Weights of a small GPT-style language model, trained from scratch on English Wikipedia.
Size: width 96, MLP 256 SwiGLU, vocabulary 2048, 2.17M parameters.
Architecture: RMSNorm before each block, rotary positions, no biases in attention or MLP.
Training: a variant of SOAP for these matrices, 133M tokens, 4607 steps.
Each number is 128 + 24 x the weight over the matrix's rms, rounded and kept within 0 to 255. Layers, rows and columns count from 0.

# layer 8 MLP gate, 256x96, rms 0.231, rows 49-59, columns 0-95
[[105 113 126  92 145 120 100 206 119 130 161  86 149 135 112 126 129 142 152 154 153 114 147 114 135 102 135 149 124  98 156 171  89 135  60 157 114 163  71 113 127 136 147 122 150 138  97 106 160 121  88  99 121 142 125 120 124 132 110 143 142 128 138 118 149 107 149 111 127 110 136  99  97 139 117  85 133 152 126 161 110  95 116 163 137  55 162 163 128 121 130 126 122 133 155 111]
 [ 98 117 158 135 175 126  89  97 131 143  90 154 125 147 125 148  89 141 103 148 128 125 134 201 141 117 143 112 149 141 111 134 118 136 145 133  98  99 141 179  85 145 102 145 118 146  84 133 124 115 118  97 117 144 126 168  56 142 125 131  97 104 130 149 119  83 125 143 140 164 177 154 134 119 137 130 144 117 120 149 133  92 203 170  88 139  93 147 135 133 120 124 102 133  95 131]
 [102 110 131 127 148 143 186 116 168 108 165 166 144 147 114 127  99 126 126 139 133 141 153 138 129 167 155 103 106 168 176 134 125 146 106 155 126 125 153 153 133 136 157 127 134  95  94 124 148 135 126 123 143 116  97 110 124 128 139 141 163 118 156 156 119 128 173 135 176 137 150 116  96 162 123 126 132  83 112 142 116 177 131 119 104 150 138 120 142 114 106 149  79 132 146 103]
 [121 147 118 131 104 156 136 134 119 163 126 118 114 131 107 130 129 154 107 121  96 130 132 170 165 126  88 118 161 112 117 149 139  96 140 104 105 127 164  84 147 117 132 114 152 131  91 168 174  93 143 138 103 129 105 139 110 135 106  81 189 135 153 123 145  68 148 108 125 110 101 105 144 118 131  90 133 120 117 118 168 104  85 194 132  99 170  79 111 113 160 137 155 119 151  80]
 [110 148 125 147 150 132 159 132 158 157 140 152 133  90 130 161 105 168 145 125 118 121 123 141 116 121 130 159 117 154 179 145 122 162  96 132 128 125 116  86 102  81 117 134 110 121 129 150 132  99  95 101 110 162 133 126 101 155 108 145 151 122 130 135  95 180 126 137 147 145 149 123  69 176 103 127  84  99 138 145 137  71 127 157 161 114 165 102 165 127 113 146 136 181  72 132]
 [155 118  84  70 137  95 159  97 134 166 127 127 145 186 115 120 126 147 126 135 143  96 116 111 135 152 134 134 125 107 145 190 122 143 148 173 102 146 122 198 148 158 147 121 114 134 153 124 127 114 119 148 146 134 137 123  85 144 114 134 155 174 124 150 126 125 153 140 157 131 108 122 113 109 104 114 112 146 106 109 123 139 103 121 132 104  85 109 133 112 100 171 154 155 174 124]
 [ 81 119 115 144 119 169 117  95 131 123 121  88 121 124 120 133 118  93 113 127 149 168 152 100 158 120 126 160 139 162 171 114 120 124 130 140 106 155 110  96 184 115 128 103 154 122 123 107 114 140 174 171 134 112 138 154 103 169  81 156 155 155  99 118 111 136 115 118 157  99 119 119 117  96  96 130 154 166 153 144 140 117 151 131 158  87 124 124 161 117 140 100 102 123 138 107]
 [148  92 145 141 100 151 113 127 122 108 122 125 121 128  86 149 127 130 109 151 150 137 116 149 129 120 118 134 106 125 121 118 160 104 115 153 125 172 146  90 128 120 138 160 119 127 127 183 149 138 172 113 135 125 117 131 138  99 138 111  96 139 114 165 127 141 158 161 117  96 144 119 162 130 138 118 169 142  97 146 134 118 151 158 113 153  79 169 126 100 135 126 141 134 146 118]
 [179 138 138 116 133  88 141 109 103 104  91 136 144 107 130 105 183 142 115 109 160  90 126 133 127 129 118 174 140 138 129 176 118 133 131 125 112  80  95 148 141 112 134  86 126 139 112 132 115  98 148  99 120  88 126 150 191 160 130 152 140 119 170 115 151 143 104 157 167 115  87 164 130 128 128 133 120 181 132 126  85 125 130 149  79 115 153  65  99 116 156 113 158 146 101 141]
 [138 139 134 109 134 123 101 150  94 109  62 165 123  71 101  95 113  94 133 115 116 131 143 187 157 162 102 169 152 133 169 132 117 102 112 138 105 125 129 106 134 122 163 115 148 135 141 132 145 120 131 134 134 154 103 141 109 143 187 147 121 102 100 110 155 161 132 103 166 145 132  86 113 123 145 171 142  96  85 158 152  96 113 132 141 109 135  80 129  98 154 143 131 143 136 133]
 [152 151 133 119 149 133 121 132 153 134 121 110 117 114  78 142 111 122 127 103 149 138  84 152  94 159 124 110 122 104 115 125 169 143 132 129 100  93 108 135 142 124 146 108  93 185 127 167 154  87 123 127 141 123 127 105 138 115 139 177 119 122 124 153 137  98 178 118 115  97 156 149  96 134 168 128 127 138 170 163 109 156 117 136 116 146 132  85 101 114 147 157 156 133 130 127]]
# layer 8 MLP up, 256x96, rms 0.213, rows 49-59, columns 0-95
[[138 139 138 127 123 102 153 140 126 105 182 100 125 116 152 109 117 129 136 116  98  98 100 170 144 121  80  96  99 127 123 173 107 199 119 179 119 108 129 141 119 151 157 128  62 163 150 157 119 120 106 105 112 160 131 113 118 144 165  84 120 160 123 124  88  97  92 148 134 101 161  91 111 163 104 145 144 117  96 164 110 113 131 100 105 130 138 142 157 125 119 123 130 120 107 155]
 [163 144 144 129 106 128 150 133 128 125 149 138 117 148 149 121 139 172 134 132 113 102 104 125  87 107 106 138  83 126 112 150 155 117 112 160 160 113  96 138 124 101 149 132 127 140  97 114 173  85 143 144 142 119 119 110 144 105 129 147 160 109 137 133 158 172 132  85  88  58 107 137 153 125 123 127 100 124 100  97 109 117 110 126 137 113 139  75 123 139 172 138 103  79 124 142]
 [106 105 111 136 102 163 158 155 149 144 128 112 129 121 105 143 149 117 140 108 130 164 113 147 111 129 136 141 147 112  97 124 137 102  82 125 131 149 142 102 135 107 170 118  88  93 113 148 104 137  92 129 155 121 117 105 111 124 105  95  70 109 134 113 150 125  75 132 125 155 107 116 102 119 192  92 127 161 164 114 140 124 101 160 118  67  89  93  80 113 115 140 156 102 116 107]
 [166 128 101 167 202 118 130 157  96 109 111 121 119 134 128 120 129 122 138  84 121 164 123 176 169 112 134 165 141 157 135 131 127 176 123 135  81 162 173 175  70 154 113 133 143 142 156 114 135 133 111 140 150 138 125 116 114 123 121 116 135 150 121 107  98 152 136 153 178 131 104 138 137 118 122 175 119 165 132 137 105  79 143 164 148 152 138 104 114  99 143 118 101 150 102 118]
 [110 152  64  97 157 130 126 144 120 120 150 169 100 122 127 121 133 115 149 118 140 146  87 107 140  70  90 131 115 121 125 133  87 134 112 155 111 158 138  46 112 124 143 115 120 119 147 138 150 105  94 107 114  91 107  88 178 127 114  97 137 145 125 134 109 134 110 121 155 145 123 154 130 138 135 130 175 110 101  98 125 133 122 152 141 134 158 116 158 139 135 136 123 169 143 115]
 [145 161  74 131 142 125 155 122 137  97 141  70 139 131 123 106 131 145 111 104 141 131 161 141 162 159 141  99 153 167 111 131 147 143 120  89 125 176  88 123 144  85 125  86 135 123 108 138 168 156 107 115 135 127 159 103 139 138 126  89 131 122 117 140 111 123 163 104 153 122 131 135 139  93 137 143 129 145 144 175 103 143 125  75 150 105 131 144 136 123 111  97 138 155 152 117]
 [136 140 120 125 125 101 100 148  92 139 117 118 129 107 104 126 120  99 125 102 149  84 153 122 112 130 188  95 178 106 151 104 123  90 128  90 154 124 139  81 101 110 147 133 106  91  97 158 139 154 106 154 112  87 141 164 153 112 224 111  95 135 103 143 119 125 162 138 122 102 126 127 137 119 121 123 121 117 115 136 120 171 146 102 100 151 120 104 105 124 131 140 139 138 155 169]
 [148 107 162 127 150 147 125 132 132  74 126 153 155 137  96 134 122 142 116 103 150 153 108 138  99 105 106 100 108 149 139 114 144  97 125 129  92 145 159 125 103  93  71 116 119 119 152 130 145 138 131 141  87 124 134 146 154 118 123 151 113 112 140 116 115 158 110 122 151 148 129 148 138 148 181 121 129 105 127  91 140 181 130 139 117 163  84 117 131 124 150 141 106 139 135  85]
 [142 140 165 133  85 123  97 139 150 135 135 144 145 120  99 133 125  94 122 125 193 165 128 103 123 118 142 117 123 144  76 110 139  92 129 162 172  90 112 140 162 154 137  86 124 157 100 154 171 113 132 141 106 105 100 145 130  90 109 135 116 171 132 132 111 128 137 132 144 146  98 109 153 137 149 110 128 159  99  98 149 154 104 119 116 104 141 114 126 126 118 147 180 108 136 140]
 [ 86 110 136 111 115 114 136 141 123 137 110 123 189 129 126  88 146 126  95 150  86 133 100 139 134 137 148 170 118 104 121 152  80 139 128 135 133 115 105 107  86 130 108 168 155 127 110 143 150 141 163 123 133 123 131 161 134 130 160 149 132 156 157 112 130 117 118 146 155 145 136 162 105  89 118 150 162  86  90 145 142 139 115 119 117 129 110 124  85 146 137 147 128 140  84 166]
 [125 171 118 109 143 115 114 126 102 132 147 152 142 143 119 137 135 174 138 144 128 116  87 134 128  85 168 103 119 124 132  89  99 133 145 137 137 156 166 129 140 173 145 126 122 116 123 135 122  87  83 155 133 144 126  81  78 173  41 124 136 157 135 141 144 194 132 116 147  92 150 123 133  96 111 101 168 105 173 134 137 161 115 133 131 135 139 167 137 100 153 112 113 115 148  77]]
# layer 8 MLP down (transposed), 256x96, rms 0.196, rows 49-59, columns 0-95
[[141 144 119  96  92  94 121  84 122 152 155 179 109 119 160 169 142 164 151  63 103 157  93 103 145 124  82  98 124 158 129  94 129 151 116 107  99 148 133  91 130 127 136 137 147 157 143 156 106 116 107 122 119 158 107  84 129 137 135 125  99 141 129 125 114 134 124 105 183  92 151 178 147 130 111 146  95 104 132 143 116 105  95 118 171  74 148 134 147  94 149 117 130 129 126 165]
 [143 122 132 137 119 142 144  85 120 140 131 153 118 118 154  95 118 129 122 111 103 137 134 142 129 131 162 114 168 135  97 105 143 140 117 138 128 111 126 118 145 146 155 130 101 180 115 101 155 119 132 168 115 112 128  92 139 184 160  95 107 132 106 110  96 105 124 124 182 137 140 101 122 151 112  96 117 151 150 133 126  90 152  99 149 151 122  94 177 159 117 160 161 154 122 104]
 [117 135 105 137 148  99 104 111 158 109 114 130 149 166 117 158 114 134 183  93  95 143 118 125 128 159 118 141 132 106 117 127 136  99 116 198 118 129  93 117 134 157  89 119  95 150 109 186 114 156  79 112 109 118 134 129 131  96 106 131 159 131 128 130 137 155 140 102  96 103 133  90 122 144 139 136 146 127  75 148 156 125 111 169 133 137 120  99 100 108 144 130 129 123 133 137]
 [113 165 165 153 123 154 152  99 103 136 134 132 133 119 135  95  84 113 102 157 118 160  83 148 129 128 138 137  98 108 148 116 170 143 101 122 106 128 178 142 155 140 114 107 110 121  98 143 137 105 149  97 157 169 155 148 132 134 117 188 129 171 110 111 111 144  95 104 110  90 134 114 125 138 182 131 116 149 129 120 163 126 147  86 183  94 134  82 123 133 154 163  97 142 127 148]
 [175 130 131 121 122 138 126 155 154 191 152 127 133  62 152 163  85 142  96 130 137 127 121 139 114 136 136 167 130  84 136 129 124 179  87 104 120 155 113 136 112 106 100 122 127 146 139 133 126 118  65 107 119 162 118 156  57 134 137 158 123 132 147 160 147 109 114 142 158 150 179 115 162 128 111 151 100 117 139 137 124 111 131 100 151 156  98  98 139 110 124 156 159 163 100 148]
 [152 170  53  82 107 115 154  93 132 135 132 150 121 157 124 114 111 123  72 103 123 141 113 108 147 135 128 151 144 145 150 166 123 127 100 124  82 159 113 158 142 186 128 151 147 158 114 114 136 101  90 137 127 100 122 108 145 161 160 109 117 139  92 128 128 135 136 118 170 161 116 100  95  91 150 133 133  97  88 157 130 122 123 129 119 159 111 141 150  99 113 141 126 150 131 161]
 [107 131 160  73 130 158 129 116  91 165 120 101 126 161 129  96 162 132 111 117 123  85  99 125 145 106 127 128 148 165 114 148 135 171 108 112 118 108  97 143 114 150 126 110 145 137 152 101 154 128 138 170 120 135 117 123 142 147 149 142  98 142 104 131 104 125 113  86 181  96 114 143 127 147 113 150 145 131  98 108 119 100 134 106 140 113 120 139 113 132 131 158 114 120 107 123]
 [118 103 129 139 140 108  96 103  99 142 124 131 104 135 131 129 157 122 133 168 126 106 156 128 149 151 141  68 104 120 157 144 121 154 163  90 141 164 132  91 111 126 156 137 114 140 112  76 124 134 115 119 158 118 127 137 132 163 130 136 157 133 125  79  62 131 116 111 126 153 158 100 154  92  93 174 122 138 158 120 122 143 136 102 138 102 156 156  80 127 145 136 129 138 158 124]
 [115 109  86 146 133 119 124 135  53 121 126  88 120 132 114 150 108 159  90 119 110 163 116 117 139 141 106 158 118 145 102 103 134 115  84 154 147 125 145 139 153 112 119 146 111 130  87 161  89 110 158  97 123 192  96  91 107 122 107 142 166 115 137 106 154 168 123  93  91 148 154 100 116 134 112 134 123 125 115 129 155 152 142 115 166 125 156 139 143  88 120 126 118 174 153 127]
 [101 115 147 148  96 121 143  99 161 132 156 116 119 133 150 111 110 185 176 157 136 110 136  46 147  98  87 119 124 127  95 153 153 144 133 128 135 132 174  72 119 140  88 101 137 129 108 128  65  97 113 100 117 126 141 121 129 135  88 111 115 103 127 113 160 100 133 118  89 115 146 147 145 144  93 122 114 141 154 100  85 113 130 135 121 103 118 121 139  94 119 122 143 136 136  99]
 [107 132 105 133 141 158 136 129  95 153  96 157 140 177 148 117 117 126  75 117 133 115 126 159 158 135 121 117 159 157 172 136 144 135 123 104 110 110 105 137 103 145 117 123 111 135 166 187 104 116 138 101 149 136  82 135  92 104 142 126 138 141 178 145 108  85 173 117 161 136 129 164 147 126 140  82 101 123 164 125 112 153 102 145 166 178 132 103 129 157 128 162 154 132  86 159]]